config = dict(
    num_hidden_layers=12,
    hidden_size=256,
    num_attention_heads=2,
    num_key_value_heads=2,
    head_dim=128,
    intermediate_size=704,
    vocab_size=8192,
    hidden_act='swiglu',
    norm='rmsnorm',
    norm_place='pre',
    norm_eps=1e-05,
    positions='rope',
    rope_theta=26400.0,
    rope_fraction=0.5,
    qk_norm=False,
    attn_scale=0.0884,
    bias='none',
    tie_word_embeddings=True,
    parallel_block=False,
    init='normal',
    init_std_qkv=0.0254,
    init_std_o=0.0,
    init_std_up=0.0254,
    init_std_down=0.0,
    optimizer='soap_variant',
    learning_rate=0.00352,
    lr_mult_o=1.55,
    beta1=0.95,
    beta2=0.99,
    lr_head=0.00593,
    warmup_steps=200,
    schedule='wsd',
    decay_fraction=0.751,
    decay_shape='linear',
    final_lr_fraction=0.0,
    batch_tokens=32768,
    max_seq_len=512,
    doc_mask=True,
    train_tokens=213000000,
    max_steps=6501,
    dataset='wikipedia_en',
)
Each number is 128 + 24 x the weight over the matrix's rms, rounded and kept within 0 to 255. Layers, rows and columns count from 0. Numbers have three digits each.

# layer 2 MLP gate, 704x256, rms 0.147, rows 460-496, columns 128-255
174140152108123172112101095155127110165119103108125080105150107120125167149137125154156124134126111128150115124134086123108095188137128148102109131116118176144141134159150129134127109149126126103151097173118114057150115162144124097113104114089125160136119146184165151149109126133139094148144116158145110138163162145141101130171154157119114128130090116124132113082117118125140067112104
139153137140084136173131147104129155116058111107140164166131144133120085159162169134130118113165088147079107129135154168130078143148096131112114145115149159126141119126148133147131115120125177135112109133098106157166099105149108123143142152133148143141132160119108125120166180131147113091129147088131129130135113127141128123134146106118119117067158104187141207164178187110152114148133
139113144179143143149153133118091115123135141130168123163113123139109105133142095117128115141113148144167112094153117164113116134118127135152140151153142138158129160135135132165087144156085088147095163120141153132124142121179131079159148176121088130135144122130121147074154143075105086152146140131133159161139083107099143153166099106169128177160085133121107165144125140148103136134114
128158142122110092155185136062113079102129144123127161133148115145132143169125158161150125125105118117103118083146121147166128116139147098123135117119135135138150179147152138117116157086091107114143137104130157163137114112143151120114105097122127141185107124116158138116105118148127121135116132105124149146102135113133127141139138116126111142116124131114173120115139118183110121116162
137195122102145113131139109097120130166144109112090113188127126104117137137136120135090157139103108116132135103148105111101151133138143132139141128117118157156135122126167096111139128116154164158177150139137091085112160142108110139153157152151112136140093130106148150124124126164133106071136114140175089145119129075150137115158112146129137136138152173153098138124148161147148151114083
162126091130140127141122130135093129158114120102142133192116142153136135116148149116120094143105125177132107119108152145110123092169124066128136128148139112166183133108107146129136139155140146124127120117145142148118126125143138119109144169111132114153144108112127128120121116141093098128134124102120103115116107137093121133112094118164126103101102121131109122158112160140131141118081
113095114181101126119091105139156114121124129123098107148124160115126153171114103108116112143116115157096136142134160145103133096173141142144151120116123141122112160127131143124103174124094109099134082121112118138138116176064115140102130146121084101111145140141107131176139131083101167104132130133110157098131127145096158145110173099153120053117128126099134128148135156090127150139126
085122133144124120084138148143129103139139130093080129118159139125152162097101156161117085111127121128148084148149102115123164134141129133122143155121136105079109142114102109138104159207112119148132135094110132119103179154090130155117063155137098128101126091149119151147160134103159137125129097120131099156142112159079149119148108116091153134132147127131124128170127110149146096155128
173134087125120177137116145133093103119145175116142115166062105137128141158134087132132145127083155148152154090124107108154117113100131134127136120081151077145116124138094143122174180097161138156093140104147123172104124154157160146154109171134140121216134130101124168105088164112130123110130136114089126172146103142102122114170061139141156106113141126160114120150088116173102140087153
145142165123148136155088151141118110147103122106127135136124135115142115157114129137096130114151112127140119137112117131132118118087120116150110133170105146128115174129134125115125100133138118125137171109147119149124108150089154066133121124120156127140125096145105157177166128106156136110118134113126124097140090142085122167126118129140129117147111124101119142126114145155089135127131
152108108104139111118148133094106134111130173115121139130087106142138140154149132098127119087087155112071124112094137143132088176157097092108110117107083163121134139119103148088117137133138068112127119117137088097181069124115120136099141102137177131154121110208134148176106153130100120120149114127116159152099171135135141140104160125130104107110120139158110113102107142124115115119157
137080134123140149130135126147153159128122130153143113126101109155160133149126105099135122143167143122119096128130109115147154090111105105125154104135115115136159102148110118124142085139163129153103109129088139129170164113085133141127115141128139126132139151130124124080109114131132147151126116126126080143171129151130145136110141136126085106102130119160094149113139120164138156095109
141127128151144134114163092085118120107155158085131101147112152068120148148095165111106126090114086135077159101098113117146129111135090104127113096143120135166132135133146163139130155119143128122117132147096141118116142135142124120112124106110132171137096108099116132147138110129149144148146109125097094119152139155138129113169130130110143116082120138122095134121121148114153179114154
141138144090136143129150139138112120123121135110126162151127130136138134149137132174131094086115090123143146149128136119145132130134094099140132105128163128124116103146139139130136146138158108133158125123115177110127110085135133147165150088163173089149120143155108152099140143183116126168128170168181135133155185147142104138155141099114143134151124134137111130124085143177123128138115
124138145136111134129093128109138139153168130117110067132106119168107155085166106133101136116127185134131100142136124138121117163158134118135128143100143149117096148136101104123122092117114116102115109146106148150090109143120151142108124150107141102114114147120106121146142146143120081133112156133100101131119077145092159122104099110081111126118120157115126094117125145147136118132120
141159063116125105107118168101146153142153107114173133088129178144135124114126144097118125127188101161101135127142145074109115133173168125150132153122136124112118100119151119094135136126125139131158148165108142164123083152094171146153113134161162143122109110138099080158142076150169160135115139138122104130074109164145083137137107126141134129150124134153127136161146100147136101113155
143119112155120107151109123137127156096128130152138136122135118102101110138170108133124134121113114135127128128116120119124136134156149126151117165134119142163136150125107130150132112142105128109143138130159136108145170130146114124129096123149097149116142127148110157143112099135137143121126144146103119126171128134154148142127180087119118104161120092130110131138121097122139131142100
127147092139135115152142075159102124145110107144135161101114133130140129139124114129140109156136148183146117119152136155085153117116133132168111155114113117109162120159141111133124109135144113130130114095145138151124141118108156100169127147132110115160107154134136105101120129149162152122142160122093127141145135127107114161124124145156108102167144158110153100144109128105126091176106
131101116136102118185114180110116162120105185120124102134133146127142157116185147169160122150099154108140155100133137094138125121163107079105075104059126177098181115112131110163166166140141141154119135136079148099124130128124114111091140111111089140138124118163129163135193105168113116077157126123120118171132112093132132154171156125144128076172121131183129118135164122120150109117151
114134145146104145106126135113138162130150153115074158112121153154097101140119118104091126077131113128104108150159113130129072146116113122099092083091108141109152156136156123112115128158106107130112115087126141095084111109128105114135111168141138125110113100145112176115128139127152172123129131155130143127156146134146124120186142151152113090104180093170142130113080089129140146148169
126082130118142100091107084127148113102112195139154144105159098107131151135156108165094133123140110127103119115122132162129186131156102132078141086107108122151124144125169117123124161093164147135126111134145147118150133135097157090137098181096113159163139139128145114114144142110165139142154111081120140119143123169128114165147093113132136129153137107117123171154107138136129145087145
127135161092117098129110151099128127208118127151147144115135113103140162121170117142116142117113111129108099134121136140084135133153098110131131122093142171105089091099110147077116150133126107076056170134086170116147131135188145136101094126173155128122124154136114159154160154108151130172158143174140154128183144197144149111100121120147127121149116143135156156131139137135115128075166
129125134157084104123129187140063208125084114153107152091146087174124135180086090133126112127148098121123102102102134141156181153113080122158138119145129103091129157134137082143176084141143116069088142136213107121147099145138127090126124083132092139041154148166078124158147185079141121104115160104132144095114118168141143113114129155141164082132109141081111139147185111155112087184182
118139151126102121138127146118116153101188113119144143159151117146137106168141125150163129129132102122132144144114154118088162155129115131108146123116087102105118103161106160154146148148122146120155160134147113122134124137128096139116106138110163177106161140134114107115145143128109145161114142124129161122147131143140104113138104162146117128150142112126124137149163129129147124120093
104164083099093141129151133149132146124119146137124146136171126150152118155178041158163163121143144116136109125152071154182138140110169110100114098165103091142166155131118124104125117161133158146115136122105106129138108128089144142108118125117154155145109107101151086131124095124134116099158132167111162167117107116145132110134160108088113134124130137193086116085181145148171125094164
133181152097109085146126185139107140117106072068120117164145127138136089145132162139111117116139149125134134161122129174129134124139111107177117116147116156150156147107193140136092105134128147119077117165172052108107105171113154116088113098131100168143037130120054102107112122150131117136096159119109144081127139163125126128075124210167132120112106121105117126169145152117134134139102
150123144169152157175140156079128164089151125155112160176192099146120144097120120080100133128135102124177111131097123127154135171115104209133126188104109118199180132082124104122081115127108160175166124121124140113072115122107131124136118081158098112159160133117134083152129140115120119126166125121173097168082136115115134109141109148111127179161107133152085103044106155122142128115123
091090114125102201117131139122143124096108123098116132115198125095119146179145118097140153144137110092143138136141146112120145177172139137127126096117170166120130142156111176150128144164120142176146124141114133135123126157153110130116133136097110132124133183136108127142129090159157130114124141146117095116109110102128146153103143129108072125113166115158124139145135127102150131101115
127139128151108131153108123129112091164130125113152126143128151105084125131134119153119147129126071105124172138093146145150123164137122106094149156130127150110120125159107135181181146133177123148121169175062191089145132132126116169115126109148097111139104092151081116134104126126119132132097150107148112159126126164143112108151160139144106144138152095163134127157127121093168134120161
126085122083151113134145141097150146121162143160111109108103147110154105081077107145158137099113183119129098109113148106101160139150097169170113149120117109138089136131155125135089174133148112103146152130106069151102121115108092178122122184141185171142093106123142132112167117129128136176112117117134137158119129177127118119150125111159114149216152109100098156130127105123141101090102
103118115115184162166170134115153093124115058109125153137108128159177124130123115125097147135160122093154122142110131088132155135116144118135112091142133080159103112144126096132145075146158117163093138118120123124106114132128128098130112131154106156139120125129137102137134125115143106117135087096159131097130106145137110147127158112135112128133112086103094136126105136124151173076119
116114138138170133078115083153129162101126138126105114121173134137120136191142111099137173129096168150117116115115116143134155128138100141104141102097104126098115131100117144110148141154142146092083135113136127139148108147156136152098110119057103103144142095110126167095147135085129120137184140137156153080157174161169130128128135134155099117093090106158124120106142085121135108131172
116131078081141143122097130165091143134112106088123106133148133107110166108109133123087122105097124165119114091108134094155148125098147116121096158137159065133070141103135139153093129170120110169103095174135097148105109144101120120189078108114121151160098117106158119087081151141120198165133135122155114094130129158099093164126114129112113107129114131140101096148138150096110121098113
132105148133125117135150102116120076099137112143137166144117158112151120144101158110161145149120129135152106100114078094066122158151182086094143127076122147110152098172124113124122131103177115119136104147105136124112127112105160107149121166132103139098145181125104161135074149116118142129110127097124154160141136101126105121131136158151172120140089149151169116096099111113164150121151
131101149106134148158071118153153132135119159142102149198130140144111122095116142098148124147164149069107098148126174068151124146109147153124116132093131073116127110138147092134150089102142174119143114139137090132100133177119165153149170159106127105128189085146146118104154174088121145111130137143116162167106112123115136123120121176134076137152122163129110121156172078093102174087119
121118111099146172158110093135143164151116131103174110167138113096169176148132155159150103116114082120127159157156170121150129114129130151133126140141118103077104097113171126161142104163132114161152103152125163139095106164118125132122097110114068135174142133153129067125123133134127105185114103107107119128108182137122116151104141087109108096103153107154120138122145136197134152119130
111117178135165065105149092133159125100121124143095097150113095113135131152166144118116119105144100154114126154130134128105165126146137153115146111133090117131163143124183154116068070063164155065146136125123107109155151097145087136120119099115093137153126145144156124128073121148106174123126124085119154138100130108131134161133133066122138137135117169107149120157091100137173141106187
# layer 2 MLP up, 704x256, rms 0.145, rows 460-495, columns 128-255
148129137120152112140158126132162113117112142106098133135117131085137158173142109159142159156158104132084106151107081081127150109120181143125103130184171143181098108126159133120152129139129125133128153116147146173119123108120145119143147116119161135190127093081138179142123124121124136118119118123143170118128071103133068100122128147173126145116091126153113125136148152134166126120138
129189101120120107102116118099170107095109137123117088104158131095127107130124089076130129135087138132156084116102163134156135148074147152129109125150094172152128125142162145123173141155109122130116180125081087096094090064085140157141128174074148141163145136088117163110094138119127128112088151101146185127083084135126164158116133132129140188150130103068112104100090126110101146138075
128155130151159105093143100113140111139178128123072128148130133138120125172144108119142129150121142132146130087140112149138155126121101151172094123112142122148143094140122181144097121120128171131149139106125147147065114119138169091186096146141117133079150161101126134135132109175135116116113129102133132121082127178109122160136098155093154102112089118089122133104148129128154157127160
134127114137153113076088088126089129160151086147096146121111157116100112127163156126087146138151147137131151139131098114111153136121107149130122136128115127079145121096113124117112115130135122099116123153101134102151145128105118133129187117145161094110133150108119085139148083181140160138147152138109131131125124109118150163146148141113119086095154129147119104124112131123125113128122
128128138201102136088144103107138121148102092140142160147116091142061144132127171121130142100133129105106145147099163146126111137123099099142114184126139111117120153116120168100097128120089130087144119125126096103111169141123079163159126145121123113126161134132111129116155135136107157157128119122137101140155115111098142125138080107102103119110119073121135126137140139108138082154100
114101121131106105170137149100133103159127126150165127159142124160121144110161185121128102096130157147134090108118129150132127074114114156118138130177134118113157150105115120099091158146138130135128123101097133124085091156094152151109180151114127100090097130143145121143118121127171120116136172112175124152130130085138063142128148091140122128131126138099115167153141140113139143148054
116165149126132096166125154136131121115109075095111082099104152108129129103177145142119132115164108161076086073138125134131137118123131121104086138114132129107139143130129134144138107118121129130138118182140115125160157123118143100113154127157106145167123104091135122135175110136137150129104124119148168140140157152143156149115117138143143082151089159133158122077132141097141107141139
135127139117128148067106114114138105106126163121097113097135154101154145146105110107124123091167139095130071113165132101128139148161098140145111091125119140097120127108132103118128142188095105131159184115086166145104183152089120115117088115130117119116099113123114106135123100124088155108122142110103103125111154131083147117186146135145163091153142107097127132117091143154133117159174
110061121122103145149109129197165154104162127147146144114135094177125201126118101079131139133141109149145185100124150099108165112141163172111157089080226090144120119132137105164118128126116164116096093178122110135185140169160146124210078142140154155145103119098168115137113130133152136078156124158156107156101124150118145103121130088141139126115145128159134136192134140156134176149153
142132137139119150110125136130117131109151127145123110133122124112133157141095152130130145142136133119094132097126142110149126152111120116152124111104143135125134124142133125172131159105181110144121077119140150118126148113137127113116113115130128146141116158130122084104088135132111149138121087120119141133125162150133112100133124147091138075128105122126147158092135139141110150153137
091172109121132126149122138103163077133147098157156137094137159139144050115093111139146129147142127156141116131132102127140115163135179088089168135131135100099074122119133138144111091137108101079096131135115151151135159139120093174131149152150107137106105144082143147112087088158157180106126156120144113108166115120128166116165126157140120154147108139109094103152126130134128163120108
106131174157129142115141160108092130130158158129122143117138122073121130112123127141080160083108123140145146112128104165123112135100160119128126154190128114112108153120129149140150147142126156162132144101158126137087168106108130093111077141101110083156129113112132105172143159133108163109127163164132138087128136085162093119158137137126134117116128142085105119130147118128144112138131
115110152145154164144113157177117174118120127164148125132206152178096146146154138146126111153108121116113141131170129126127109122129114138092098158103126126137087179160138116130151101172054105131118136101124151093128145105122130089111112155105098109118122160103148124165149178127118128105126147111121128103174092111125101115102146113101136144174136125129144145119134115125169118127107
112184150098125119106194121162133130112099096105109126123140100111126131149119160130129105102151105111174135105108117137153159132122124114166136117140132121142118147114138153119139135129103159118127097112145151156142116126137186141213147082175156097115130129136123136110117128144118096127117151145141098123112136163139142098229127131111161088173126151112100161154112114149124108121140
109137113124142112128146125147111110135138092137147149117123131149094115142130121127129151140113075148167116086110101104121142120133123085136165116136144144091150115099138148155153131146101151131127100064085125169120116134102188133134148119087147162105113134119118147129175134127107125178102157119117127131116117114083127141153138148160113139128120122104124122144132124145115149171139
137123141158110118120130126110112127124124115167111151159106088116127091106101123089137088062078108128151111138127113133141129103105140117120144033132130113089169123133156135126094148124146190119144159128127106099073162120109112124141133195140115166150168113130119094127083104124121131128131154140109098139142171122112139073127087145141130123065139146123108154130113121134120114186136
126102157100130157126142140095099127109100110101117128117152109139117087145120120122107120097134150118130129171170135125083178134110112158132127112127136119127136141162141105141103169151128154127130145120138099153120114128123104132163122076118117132138139105137129129152148143129116110131133101156184098126151134114157102147131148107114108123137118158116109129145170164125128109119100
114114105120139122140156117143109156131118105115117150135113115143135100126114099134138128119119143133140160169163123142129140143142097120144096136120111123107133165136126096139122116135082142099109127120130107092125162119176119098198159129132160112089112094119119118090162121148140125160092121139151108135136142116113122097125082135104082124150138100125167125126118162081102103165141
120096136151139126134107161134121133128117151141141083135107119116182102132122138139113116116126164136111139091094142147102151112133149122110107108132119145111146094115132131136145125166079096059147164144129136128131112150108124165127136166107138098161127083156150121198138161186143117162136169163121134146119180144144159146123145151162136120098107126096152080115139131130096124117095
102149105131127155127094136091106163104126118149160093149095142179114110117135135078141099139123152102097099176146112138116113153132086121078104142096098124147165152125188115146127123166125144122111112091150142120112101124152139119094094117161121120106115153083143103116131122114123135123143105141096110124128139132168124147170128128132141139115121112161095130125125146096139108124159
138144158112101113130123134111137109118101123128164107152167103118107107101139104147158142155091108112117100112171187146091135140102096151090087125059131138077181155131155138138131177138123123098106203137167105128137165157114111092127141161157121113106111095135156121145149177143115120116125102128098168099196187128112150098144137090152131157170131130122139087155140157164104132103137
120147165084150111092150144156129139153136120183139086168177138140124129104153103142159103102122121122095135101149114121097167136174129149073128126158139158112157137139144152101107168141082101103118155124134130130115138128147144116108114132152137158144112136147127102151145137137119138192112092147136144114153156172089195120145148124139119129133119146135123132139138118114108106094144
127077137150097180123153077109158062181136129116084087109092154124168156113113123118095170159107127118144107141116121140135090111122121169105180095142099139146199127089134182142111129112112206168122124088118153130101117114152157089134143110114134103109168126123147102125087075139111134156130143131123095138122139105123138120095122102154166134102125144164128128088085120105147134064124
118137125072129120125103157146145104101125124115126130147121141108155099132132142128158112109125127156134152079129104122096119086139143136143149126113120124113130140124133118129143142098113125157124140127130155081171146144145130128121155157118138199109090140151158095137138179130108161130137113129124128117124119130166131142185139124132124118152131119089141140138160129129091111121157
152122132111118140148118104099108119140139110120100109094131175121126129108094115125163090094148131118141158106123120089109140130150104152144160113116114140118119123141135144121139121143122178160109101095125102124127154143117158132108109110165126127166123087125101049144132091091139084139102154166132123108141088141139164118108097140130105162138175105098162122115044083121104150163053
138122102200148146104138108131148124160100169158121082153104118133107112110125101099128113114161105108140163137125102075147147125137157144114127154140147116105137075134139098117118146128137141059101165138064097158145165126110116146132152136114184105117135108154122105186120128123166140117148110167147089138096109120107171111180123083154149179149160084171091154108133142127129096132126
106086108117086125127178154110141133119115114162166114101109125097091153173133173107115147139115133140129097155196123106153112118139113149106088127090125131153151108144129133121093152108122095161195154137122120135096114123147078129118142119179082152109094114114120149162116138141137111153153090130124114079119089136091166151131165105123105157138052118102123140103148124132125125143114
162128159134111094164131111110119087156132151131125121131120090138174142126108140122081144113186121142114112125125129125132088150108085180140133174116148131109129132095168100139166123124147143125126146110149130121097125123148125114135110139140099098133109110120111127141125146145135126140151106095120129160127092118165095143136137114109115115126069122132103105152091137131146115088123
116144093161126122118148124114100142093125128158058168131107083175192165134122146113121144111120165156148135156155149157109131131177166124142131110091183111093118143133128123123122090138114092069144121132172122127124181123102168130128123124102149141145132144134129128088120110140147184106099087140186132148103112117113123134142098086150132122137119138112128140154148129175150103126142
103162141132094157163103109178150111087170126100096137130180063129049089175125167179113110080110173133125092173179104037087089158134128124131151124080140156160146132139158116105085129117059127058154122145109121199130091133103111052115086126191130073137139134156166109116115109152161112095067068166128125075129114118150121151151109158096150088068086144127138098143092138128135165138170
150144135108173139118143107073157117131148107134116103116146151131147125180102131144127151117136173119153111134131104112128115123126120137144121111152134101102132107148095119129123113180124128145098149125137135115155139139128127125128126143119133179099096132100125099110148125116142138135107142105130110124115112084131114143108102100133122153129145117096109183112118127137131135086144
160111131125164113115164122126118111130176102088149105104093115146147093151126118138115139107086148102093108142169088163144129137140135108138095156163144104093184116192101147139098122085148098162121088113161110118103138173126144133119095135119114099128114123120120110089095146102099102113119140130155147175122141172149075120160085105158122082161142118103136140122079083111124182076112
122141152102077140074119119137135142155163114168178160129144107129127131133111068149162171114107071135096103161105161149121148139092124116128207144142067150103136122144095082146108186122144153112132186120113159143156120133111097128128148105126116163112168100157120116108148122122156092073105115174129140130130119128136126077120125079127118139141135136097121102136152123175148084125146
142106144133143152137106095100105122138139142133110140130143137050134089111154120106138131088097078126090125109108098092140088109175156129172138166144094149120164114128138109128103117107126099167150164175172114148137170126139164132105151144094115166117091130108155131160096180149104145112108164109106168145161119094115089150100130147181146102162106133165122083092118127113137115065131
126128131121135090126098148122111135140133146111146126143093095139089165121107151131107129148126093113167132146123155091103096154115130113113134176128104157090184118096128149132104118108128136094147140136133149127122137141158133120101135117122186086134109134136140144150139152109153094145108107164138121128144097124094103081096151115093114148127160133135171117072126106113128106149182
146095131133115107122139098154132129146166168103131120172130065136076149144183100130126121125153136143125096119153120133119159146123144141134184098159115117140137140092109101092113100095138154184107107115112120153079114136145100124150137114134114170148145159140119157110092117144154114087099132133172138136139123132125140080123128160123120126150114126102131126124128106066125130071111
# layer 2 MLP down (transposed), 704x256, rms 0.129, rows 460-495, columns 128-255
128105114145078089125114135119164129123121142118108151158128138153146102173143111116069143139154161182112147142115165144095146136161140128101139128112131112136114136116137131135141143100115119115130103133136168124150124133126165110105126149126130116154111109112078137129140112096123153098126086139140137129158139116122104155097134110107153111132133105093134117133132145139134102141135
159119115133162159107126194131139187095134110078123132154131168154107147148111144132110109158136087160101115131154101116104121092117160156141096153109144112139150156097109121142125106103108109138135107146132094095147166096162112135128073086091100154116140125174094129119071109117150122130110156130119135142150116155096134144105178132092151106127163131116120135124145144113139128101101
108132153148128157163083134091131094143131194097107131094126151131175112118111125064093113107125130128162117142088135158158148105071137077139107116134141122123110128122160138121115139134092100118130129139167134127129128164139169140138100103123161154110117180152160102134115118133133158124143099123090147111136128122161141117155159094127135087092126109148150121145117145125110123128073
108137132120142135118104080136142113154155101107104103117157145101138135081166118127127165148120098145168147150105149100147142148145120134176130155145090124134174114121075156110094136111129176123124070120116125120136098086105129106126136086169196079104137137135153088147152147080142152185128100119123098144123136149173118132134170147118128121131109125128084133119115185117116120105096
132125100092161122133138135148134163120099161120138131110130151130139075146163090115148177166116105118117108112109153144186131136135104149096171141164146121121122179096136160121111174157103126118119123171141076127093143122132124129114115115143129126121096107108148134127109153149109117112120177090135125142121121150134158111095133122128130096125132108142117062116095103140132142104122
168132149128154146127137139170125136103144095100118161151105141097155097128125092129122116124110116134144162079117155110095145154122140124108120117173128122140121108194130076145142123136112139174112097132131130138145172117117127113116097114127120146145117176142118132118151154096118131115160181108120129128072146132174140127151127153163142078109126085123107135179096128106094106127119
143151138145145169155133122112104103105110119109130176113105118104158082124184120162081133092162150141113067132071129150124148131100119151122150146117123166172126153122134134122100129146103143093141138160122106080090115149129086094150155099174103180118099137117152130125143143157108121107152130148119100117150081127133087154082130140131129112093111140132127120135134172144117107144100
139152153177085114127112095100119172142133106130101108103151109147147143092146116121128138126105116157105128089130140114113110098099108137134173132132127113125127145125141136115115167114096123153117061137142083101080159137143155131100122130136115132110094116124082130141132123109106096147103114075142122137132166158147151138121129140104133150101129073153099160113152113074163091137100
101110103136108098073142138095083106136138143114134145071118112095110146118161155161130130120136140113134097144154086163152129130126136103140122078151092171161153117105127134106157086135107097096173158148144072118130119127111127173121143105151104083113167183142122100141135183127161144127136148124097133107151125120156108132125095148109122134152147121122103119134146102140110131113126
142170127128119143107104149105114137164112116118108150108137149115169151114145123112108128157147119126132096168098096147159124109121132124133139148158111125078126115116087120094108109148114148111140093127119111135116130134145191110142122094122149138140099093083102132141122138108124103169130119101131135108147106134071149098155148112142125133125102117122140129112127128149140107148093
119110170139143142086152126112089160118148114111089113113112100126184122149101107115112127167109127093131156162102138168133120168143136125148103130169167167126106100144118129143143128149111179185115170122124072177122105108097160081117117118120145128118158142080120118158106110141142145102119159132164125082117132161092120138115120116129152128150122145157109137147137090095092130151168
153085101128112111153148152134171142126136148129165115119143074107172138114123121085116133133163154150099137122128090113144100117104118141095131103111119146141125100137093146160182137106184152156130123120134125123109079145145139143115149120124174146118133117096111132114151137144115160142181086119137113119124123133101151133122102148214129121122098138160152115103130137129180165112187
127125102148120139118149113112132147167117130133135153137101126141139094129103157119116147103138147137140148058133124095156146113101087172139117149148178161149111131155142158140168125124141106111153187140089118143174118147107108128169090139139110112129107110145080119068127128157131139106162148107166122171160102123160086123117052078132082118087123137152138140122143130105133144154140
128172105163128122086116123133145155126091108133095103114167119144108164117159104099119152176142104154138126120140123149083138180153126141119132116117129098115173114146142104151132142171125094133155138164103134108135154111110151107156131169133114131115135165135140129115138111118124051109116162132139126094164128127098141134099088096136141117140134132123088087114117141135104120104133
131149120115156137109136098094161106149124105163160127133141077118124149120111135141131160170143082117118129132119112108148159159132148127159099153084148118148110169145125114124109159107194136129124137099103113108157152110125101163108114135123146079155155166122131143162172120107124132121122138101095135141132137098161104149187148164124131142123111125145142122118160117186148141118122
084078133106126100141164136126156129136096163115069156118154125156164125120142149120104133137135111086194080142114097151147110098153149119099124148128162115118068129124147162141125111122139148124139105124139141156118115136117128150113122157109112123133123168091132117131195134084179135139136123088119145083130118156157113138148095110117135117130165144158176097145162120130139115113118
111159162148141112165132108109166139133127116151144170144146181139056124091167154106149139145114149151131106122103130124135102123151136133167140115134085149106124137104117159087167133119108114126137123084090125139178095116136109153090130141141139158118165134154096136144119171150131124109174160104148104110137137137130130140149110143129089165147106105122103119118114149130121124159125
091139142165112121107156123152109105113127154123121135134072136128127114083137144134097157127133145140135185120119116137165170121066134132140089134114135122131088102138101107139121129085106116101147148112128140160140117127118167132162118145140116107130126139126159107143123151171101123118121114157139144101184115150168119134120143131136128154128083135127174158148112168135159138175094
097167112162132156118153135106123134104108141138105133093142192098168143154140107147134120119098122118098140102137155076134118112083117082161131117128093147100102118131131154118203175096147140184103097144125121117093104151114155111086096130119094133157125104166165173122130133186119157165111160095099123140175126116104132114153154110142135134099145093145144086091168125122107078150136
172123089143153185116128154166102125164139140145097127074122100134088156128144145060132100108178131149139115177153110165118087136175155107130137120111142124108151139177133170121109117162127097082139076153129093110094161148088108088141133103121103142112160130113118111111132120127122155134129142132141120111152145123131104137191121129098138108123131125129134125131133099078121111137122
118136107168140155130099147129149112096117038163148113124123088113118131106144116138126075162162137132136116169106121121149151146158148152154120123133117132131107120127151086158128101109178100151146104140080146124151123179156115101170116076141097118124109136102099119135146161131127171073126151153141167128121118097138149108092141102120168110125121119151121117112114114106087128145165
158102132118112112123150123197121111135135085142116166158129116136116114134102133151101105119106143119129171161141094073143124151140113059124100137126101149102175142121119136117129111114143134126148113143183109161122141141124129132139083113178081127126117134158136123129144147118183089106123113111107141098143147109145137168138133149121148116155110126126131110109137136137116168138099
178171128118136126148136136122126047190101156163113108153115115122124115102119120115138112138112115190096168160185167096142123148090117139168169183136127149170147129115079157129122153107138139150157117130129145126114125124144123146163109163137116117132127144095140135063110124147134112131126134125125117142134154089098163127128104150115137134168114137123189145116055152112142136112146
113078135087079127106144141151107148116113074150112143149068118157143158133112096165132127173171125099148120135119128142138130124127121153150127094135137122153132145129136139150120141182172122128139130129135128094129087092104139115108137128131153078136198165128141109153093112110097152118084120156119120130164143095129144088129128127133117137094125118115131147111144156131155147147129
131109093133150130104119159095133137099114110099133120134124122131180140093127167130133120080153120116126109100129165100100095099142073116146131133188086096119106141077131110134121163102158140140147160153129130127153110143146171131144201201129131096113149128138167174136135091124149079083088122134104085090163100108105114158117107114122152111130100090091162137197084086130153069108074
076096157137168108113146092143162173103117128160118168107140137092125183128163113103164124107110140135142151089115152072137181115089128125152142133144113125158146120183094158084086126112149164150123136088117133149131154152081092156158092120142164151116182127115132139064142121132147112105147114172120129112131069063123110157144124116113164053138109116123189127108082119143115097098141
133175117159110168154210109092077125161126118105128106139117130150122158118117174152108159112105155150146110126096097165160118136113098152133138117124131132165162126171099119128096123115116102114114189096132125178088133074093120162137176129136127135116164143128132097142098163139179082164113070130113115100163105137097166177171153123143124145106095116080098167123072146063116141132129
176149140148147138120128124132140152127152121144139142142127145156167115125141137127117137140134162095102123101133116146126101137116104093139102129142153172106151141139143135130147107128126128139125153135094144099128122127096139130168085093130145140111107117127145117109097131149098149133160173133115145097115118168142052117138141131099175139110090140104103120176143133140160155156094
147139176127134148142082154149137147095108128166121120151150141130101096076080070147116117172074163150112117136159166129151149124088120135127185098102097111143125123159083106109123123142128147095127076128149115154105151127108121108148115121144128169102133140115129137106131167125156129118159105147092118102136166116135133097128143124150134145132144180127107123146090155118120156120148
103111163161136137164134154095118151134073095133141135167081130099149148122139128110140135149125114099124099134136093168169151109128117123142137126134148158104157116132144137156107110054120097133152123166112105164136162080134096132116115106157114122159095090142147110119116140129083124170118105156124126167148133142114134135119177122152098093122147130115130128109152102133129100136138
114137127147111108159127145084141137136127162162131128057115135137109123119084122126150159132169176132140129108140122125064141112148102105118178143128147095111131120135099119112080155112138125126124179125122160144101114133123098204103096130111124129128073164135106110106187130114111165133112141096102103129092148081128165166115169110113127114127088144128120160120105105129111110103160
107141135131130095123131126102171128125139114129104136132068118193114133147122115124145126156115147114145162109127138162133130160072138140081094140156135104125138126142147097144159072132068127090127120093126139106127107087134129122093147148110185137097077131140162102111157118124133070128106134114129123133124129102125133140103153129119108164100076104109094119151145091148141149121140
105191091134091161071107095178096114149143155115110118117101137086149122157090123186141072103114160079156129133099138176174159121167089179077143138142163155108091147149100142134082108098125135090154158138101122146135128132137105108103130180129139136083128156097174153112141135151095145147110145094097112087185110120138139078075111112127096081111131127101146123137108133083138076167133
109110156148113117116149125105161130130112126105105160123110147141119106089126116138119092098139140141127127136127110181113138102150179109112138129104139132138133129120147135150147139122117146077159131118160147135086093106106136138094122096151128156112159110131139113136164108131110123123069090130132144145179090128168119134167122103187104113117120116161152118138122146122138168156107
119117127117123119155159132142157169147130159142119135118063120121122122135128164134135107120116145124106098146124139105109145116130153123152090142166085122111137149150143134140123114144164174131117165121100123179131152064105086109083134149148172130137111147113104171110126096116061165118142111133115115178111113158117108134133132134117088170125146132117151173100073161129160096154137
139169132108164154162178126155133150112137127126141092162134140129175102140135133111137145129130076120146131078174112130073103097134106131145111136112130104130139144113094124141097148136138140102124167124146113118165151125082108145105138128168173131116107140133138148121135108174120179089106104117149112140104146157123141161102128155107119093093138144116165118158097168104137133105128